{
  "attn_scale": 0.177,
  "init_std_qkv": 0.0819,
  "init_std_down": 0.0,
  "beta1": 0.9,
  "weight_decay": 0.043,
  "seq_len": 1024
}
Each number is 50 + 15 x the weight over its row's rms, rounded and kept within 0 to 99. Layers, rows and columns count from 0. The size before them is the row's rms in percent of the matrix's.

# layer 4 MLP up, 384x96, rms 0.151, rows 362-378, columns 0-95
124:37 49 70 69 70 92 41 28 49 50 39 49 70 40 38 63 54 61 44 30 56 60 55 28 37 59 42 61 30 50 54 28 51 41 41 89 54 40 50 58 57 54 82 68 67 45 58 46 45 37 69 48 82 35 63 37 58 35 52 31 52 64 60 63 53 29 44 34 74 44 46 34 62 22 58 35 65 58 60 56 53 41 69 61 15 61 55 42 44 67 44 78 33 42 35 70
107:74 67 66 47 84 68 46 57 36 34 48 77 18 23 22 47 32 67 61 36 39 69 42 36 63 79 43 49 31 54 64 48 54 43 42 47 16 67 54 67 53 45 60 39 41 62 30 57 49 60 45 58 35 60 44 69 41 50 37 49 35 68 61 63 55 66 26 29 61 76 24 59 46 38 27 54 58 67 52 33 50 69 46 51 24 53 49 79 42 36 39 58 52 66 70 47
109:13 79 81 53 40 73 52 50 73 37 16 63 49 46 46 58 39 37 53 42 49 68 61 34 44 41 36 52 33 58 50 41 34 67 76 50 10 67 54 59 49 80 57 49 34 44 46 33 15 31 32 56 70 36 51 57 46 41 21 57 33 47 74 25 52 53 40 52 50 61 48 47 72 28 53 35 58 58 53 65 54 59 42 51 75 57 67 39 26 42 53 51 45 67 55 48
106:37 53 50 54 50 68 46 32 67 28 31 48 77 28 55 36 42 48 51 46 42 55 45 56 53 35 53 42 32 58 26 64 56 67 54 74 59 43 55 47 13 60 76 43 89 35 45 34 38 72 58 12 55 39 63 34 56 38 46 63 54 49 59 18 83 39 58 23 51 42 13 39 65 42 41 36 59 49 33 57 56 79 48 35 29 59 57 43 53 36 46 59 54 57 62 57
109:57 46 78 54 45 38 28 41 66 30 48 68 31 43 45 43 34 57 49 17 32 41 49 48 58 61 42 29 49 49 42 39 65 46 47 44 28 71 78 26 45 52 65 42 51 59 57 62 43 79 62 19 51 36 66 56 61 45 55 38 75 80 83 50 59 78 35 40 56 64 16 67 57 46 43 39 52 58 41 54 31 73 69 45 27 43 71 48 54 59 49 66 13 54 46 48
072:34 56 51 48 53 89 29 52 47 48 58 63 26 16 67 53 38 61 50 19 62 76 61 46 30 31 49 40 30 47 56 46 56 48 52 52 70 50 78 50 49 62 56 33 59 48 32 36 63 68 34 67 70 41 55 64 39 54 24 42 55 60 57 32 71 60 15 46 51 58 51 43 56 50 30 52 76 42 73 18 68 70 43 33 35 55 41 28 35 44 24 53 49 23 48 54
070:59 71 52 42 62 52 34 65 55 38 51 51 43 22 47 67 66 73 71 30 78 68 52 50 32 46 32 56 55 24 67 54 64 75 57 61 47 43 53 49 65 40 69 47 53 47 22 42 42 54 52 51 75 20 64 44 57 42 28 34 52 48 43 48 80 43 06 43 59 30 46 58 52 58 33 70 71 70 71 41 45 56 69 47 26 83 52 49 28 64 26 39 62 50 42 59
098:53 58 77 48 34 51 29 47 65 22 61 42 51 44 58 36 44 80 79 47 62 49 55 47 52 45 64 76 47 46 60 40 43 84 47 70 41 68 54 79 39 57 45 64 28 69 19 56 43 50 54 57 64 25 48 56 35 56 38 18 40 38 43 48 86 63 51 50 31 29 29 47 49 46 67 51 61 43 38 18 48 50 57 60 67 41 55 48 49 24 38 66 90 44 50 56
106:40 59 74 62 20 63 42 55 68 75 38 39 36 44 46 56 57 58 53 41 51 37 49 09 61 35 71 60 64 50 33 29 59 45 88 37 47 71 51 69 07 61 55 51 48 38 59 54 27 63 70 24 45 39 34 32 53 38 27 37 46 47 74 50 64 36 30 54 56 43 51 68 62 59 71 64 76 34 42 35 55 57 51 54 27 51 47 68 46 32 59 49 50 71 30 57
084:31 72 55 51 55 46 25 57 76 42 45 62 24 25 45 59 49 76 61 45 67 52 65 31 47 60 40 56 37 26 70 44 57 47 65 58 56 58 46 73 26 58 89 58 63 59 52 44 42 50 39 59 88 46 37 71 53 45 34 44 23 66 61 64 76 49 53 54 42 34 44 34 43 56 50 72 96 44 73 37 50 75 69 41 32 54 36 57 45 51 30 54 39 56 55 60
073:50 68 69 59 46 82 25 74 64 41 52 55 48 37 49 38 43 55 51 28 65 79 69 52 38 48 39 67 36 39 57 33 59 47 69 50 73 50 56 53 43 47 49 36 70 38 16 43 34 61 41 56 59 29 59 54 54 39 37 31 61 74 48 25 78 73 22 43 58 47 42 49 36 54 42 73 86 55 60 51 45 74 54 46 33 61 83 41 28 71 22 44 59 59 56 54
096:54 43 42 50 57 39 53 56 53 28 30 35 86 62 54 36 38 64 89 45 58 46 40 36 36 37 57 69 52 33 26 38 29 74 65 54 91 51 47 64 33 32 42 33 79 68 36 50 54 43 57 27 64 46 45 34 42 36 28 44 54 47 56 52 81 51 41 65 43 46 38 70 53 53 74 53 55 38 66 52 81 50 44 52 40 26 75 21 50 46 49 48 81 41 55 41
101:61 68 85 90 41 59 56 38 62 46 16 55 72 54 54 60 28 48 55 33 59 62 46 43 66 40 43 49 25 44 44 65 34 38 69 63 24 36 55 66 28 53 66 65 53 50 44 32 45 52 47 41 48 28 71 42 71 52 57 36 77 50 43 65 75 43 48 39 64 36 38 54 54 21 49 48 58 69 61 53 34 42 21 55 31 75 58 62 45 64 56 63 09 63 44 46
093:67 44 63 72 40 94 17 41 66 38 64 39 61 72 42 51 18 66 27 28 31 56 71 34 66 63 49 48 54 32 50 49 34 70 68 55 45 44 75 36 45 46 47 31 40 48 49 50 44 74 80 36 49 54 42 42 45 56 29 58 63 34 51 44 60 54 50 51 65 55 26 38 61 60 29 34 58 60 17 37 31 73 50 52 52 42 59 45 61 65 51 57 41 58 83 72
092:33 57 43 38 80 43 50 81 62 50 58 49 64 28 40 68 54 46 20 51 38 45 96 67 35 38 38 46 30 62 50 35 57 48 34 62 35 57 56 43 54 41 50 19 75 28 61 26 41 75 47 41 50 48 64 56 47 54 28 52 77 82 47 63 53 57 41 62 65 37 53 33 18 79 49 70 42 48 64 57 56 63 45 72 45 63 41 51 56 34 42 40 38 49 71 67
102:63 42 53 75 49 56 31 41 72 28 26 65 68 36 43 35 39 51 45 41 44 41 61 60 53 49 53 64 40 47 49 09 45 47 49 75 49 45 58 58 41 57 33 57 69 55 63 51 54 62 58 52 55 34 82 50 56 41 66 44 81 52 49 14 45 58 56 42 40 49 39 67 72 25 17 26 78 77 46 71 45 51 45 45 50 69 59 12 62 33 51 42 24 56 68 50
095:63 58 48 59 36 43 48 65 66 59 50 99 39 09 65 58 54 58 62 53 31 42 44 34 25 59 62 68 40 57 63 51 62 47 46 49 31 41 26 57 69 56 66 47 58 36 38 47 27 36 41 60 46 49 59 58 67 16 57 41 65 56 57 41 51 59 19 38 43 68 55 38 58 10 45 45 57 75 49 70 49 59 54 65 36 64 61 72 50 59 40 61 07 43 55 60
# layer 4 MLP down (transposed), 384x96, rms 0.0987, rows 362-378, columns 0-95
151:38 33 52 55 66 79 42 71 68 54 23 37 66 61 48 47 52 58 45 24 57 37 60 68 51 59 23 47 68 37 41 46 54 67 20 55 71 52 35 48 41 36 70 65 45 41 57 51 77 48 38 37 65 71 47 58 55 33 30 19 36 60 70 50 40 21 72 27 71 54 42 32 53 18 53 62 67 68 64 63 65 51 48 38 42 40 49 46 69 49 45 89 31 48 39 55
101:55 93 69 49 48 14 49 46 38 39 56 67 40 45 57 40 50 59 39 99 71 49 61 32 52 48 45 59 40 30 60 46 56 56 50 72 41 33 50 27 61 73 73 49 57 64 48 54 44 59 75 38 71 42 45 47 59 37 38 28 60 34 46 35 42 56 41 55 57 23 53 54 67 60 52 35 45 52 47 57 29 40 60 72 49 41 72 39 28 49 26 24 23 63 66 38
093:32 51 71 75 50 52 58 32 65 55 57 38 71 79 52 58 38 50 46 49 23 67 68 16 73 62 45 52 52 71 57 28 45 59 59 49 62 59 71 44 23 72 82 51 37 55 53 38 32 48 40 35 62 56 37 46 57 66 30 45 42 53 58 45 44 52 50 41 31 15 42 41 44 47 51 16 22 32 69 47 50 76 66 45 59 26 66 44 22 30 73 55 46 55 59 58
108:53 57 38 36 53 34 60 51 43 47 54 61 58 39 53 61 36 69 41 51 61 68 48 26 97 38 69 50 47 79 48 54 42 26 62 35 10 37 72 41 58 25 48 60 38 49 38 46 54 61 41 47 26 37 63 57 40 62 57 55 32 42 45 47 29 32 37 57 47 64 72 22 29 51 54 79 54 53 52 63 59 70 71 03 63 68 50 70 58 64 46 51 64 42 59 65
098:60 44 61 32 32 36 28 37 42 50 35 40 65 72 67 33 67 46 62 23 62 45 58 38 56 63 49 45 34 52 39 64 40 46 40 63 58 52 74 24 46 67 54 51 26 43 56 62 43 62 22 63 60 41 74 51 53 49 39 81 67 47 67 44 43 65 46 66 44 48 37 51 34 57 49 48 35 94 67 58 14 43 73 38 63 32 50 54 61 85 63 25 59 20 35 46
105:46 65 59 56 76 70 23 72 38 37 63 47 35 17 55 61 45 69 50 33 78 77 48 38 41 48 57 59 40 14 61 39 45 50 50 51 60 64 53 53 47 50 65 34 82 44 40 40 41 40 43 50 77 51 48 57 57 48 39 37 51 62 43 44 93 51 11 42 60 52 57 37 55 51 41 52 81 62 81 35 62 79 50 63 34 46 55 45 30 48 30 35 44 34 43 62
105:54 61 62 35 57 65 22 74 43 31 53 54 45 09 50 59 47 64 63 37 75 80 55 41 30 48 52 47 50 26 68 47 54 60 43 47 62 59 54 46 53 41 57 38 64 38 33 34 44 37 49 58 87 42 68 45 42 30 44 42 52 49 44 57 97 45 13 41 57 47 51 45 46 59 31 66 71 64 75 48 63 64 55 67 30 84 48 48 44 54 22 48 50 33 47 59
089:47 59 57 88 50 46 22 59 67 34 31 43 35 54 64 39 42 40 80 44 54 81 57 62 52 51 76 57 34 30 62 40 70 35 33 46 67 58 50 71 39 73 25 31 25 63 49 67 32 62 63 35 75 41 28 37 53 57 29 17 45 37 47 45 65 65 46 51 31 40 42 49 75 38 61 61 61 54 54 51 51 53 59 51 62 52 64 45 27 33 36 63 84 31 41 52
088:59 49 34 21 57 82 19 44 43 23 63 72 80 60 56 31 52 55 62 62 32 43 53 68 32 64 28 57 33 62 47 60 48 38 61 47 84 62 35 38 43 33 40 57 42 50 67 69 76 49 34 32 72 55 75 53 42 28 53 47 48 36 42 35 29 51 44 39 16 54 44 51 58 54 45 52 73 60 53 58 72 59 39 47 65 77 21 46 64 40 58 77 44 41 61 48
104:19 55 38 46 65 37 33 48 28 41 52 43 25 12 45 50 65 65 61 42 64 56 54 48 41 57 38 44 33 37 69 51 62 45 51 49 52 46 51 56 43 49 89 50 68 47 41 42 32 31 40 59 87 60 60 75 46 38 59 41 45 68 55 65 71 38 52 76 50 38 69 41 27 75 49 58 82 51 64 34 52 57 72 52 40 76 39 71 55 44 40 52 28 55 10 45
100:56 65 59 53 65 67 15 77 42 39 63 52 47 14 53 59 49 66 45 36 92 81 54 43 30 48 53 62 39 19 59 38 57 55 52 47 45 61 56 55 37 52 60 43 67 36 43 45 32 49 51 54 66 53 58 48 65 44 40 42 54 60 33 48 91 57 05 40 57 44 49 35 49 42 31 66 78 67 62 50 67 79 47 68 25 49 55 44 39 52 25 45 47 43 63 51
088:34 48 59 74 47 43 71 44 39 67 59 45 45 43 26 62 44 58 40 29 55 47 69 41 55 34 36 32 40 30 29 63 55 45 75 67 20 80 32 46 53 47 33 54 56 27 64 47 41 43 45 31 40 62 69 59 67 45 59 42 37 86 54 68 65 31 40 74 99 44 21 26 45 66 42 59 60 67 59 59 57 81 43 45 55 60 58 76 47 51 52 56 42 51 38 45
077:59 56 25 46 43 38 45 44 31 51 70 49 60 50 82 58 66 45 34 35 64 52 49 65 56 18 62 62 48 65 51 59 24 52 54 55 59 43 61 19 58 53 53 31 43 66 38 46 52 35 81 58 48 73 55 15 12 54 79 52 45 33 55 55 27 66 57 37 58 23 49 36 51 74 42 64 25 44 70 80 26 52 68 32 53 43 61 29 53 46 48 45 54 41 63 67
098:45 19 24 40 38 53 37 56 53 61 18 55 76 65 49 56 69 38 25 34 07 30 76 62 62 61 29 51 48 50 70 56 34 63 46 48 43 23 54 63 71 50 42 44 38 43 65 44 45 73 47 59 42 56 43 60 49 65 34 68 63 53 32 52 38 47 75 71 73 48 65 37 48 48 48 37 41 45 41 55 55 56 89 28 62 34 65 81 44 65 32 67 43 41 50 49
094:57 34 49 67 36 68 71 54 38 36 27 37 47 56 45 27 50 55 61 32 40 45 11 56 36 57 69 76 66 73 67 49 15 47 52 45 75 53 47 61 48 65 45 63 45 69 51 66 42 57 40 60 47 67 55 44 51 39 65 62 63 18 45 51 62 64 53 42 58 54 39 57 57 28 47 56 42 16 50 33 48 61 77 09 35 36 35 74 61 72 46 59 62 47 19 59
094:55 56 40 49 41 51 39 45 33 35 59 38 57 55 53 47 58 11 68 69 71 57 62 60 81 71 53 39 42 39 40 53 44 56 54 49 64 34 41 37 55 40 33 45 51 60 53 76 71 61 35 41 72 39 16 54 35 44 84 50 51 78 46 53 27 14 73 54 58 49 62 52 71 28 58 65 62 58 36 54 45 53 55 56 48 13 45 43 70 56 38 50 43 73 16 27
089:28 75 47 67 36 49 23 36 58 54 59 59 45 64 35 63 39 47 43 69 18 75 72 48 44 52 68 58 64 54 57 37 62 47 59 70 61 65 50 30 33 42 43 50 42 53 69 50 67 65 18 53 79 36 42 59 38 44 43 57 53 34 46 35 71 62 40 51 51 44 39 41 54 68 50 62 67 54 51 46 37 27 27 58 68 49 56 22 37 26 46 27 99 72 45 29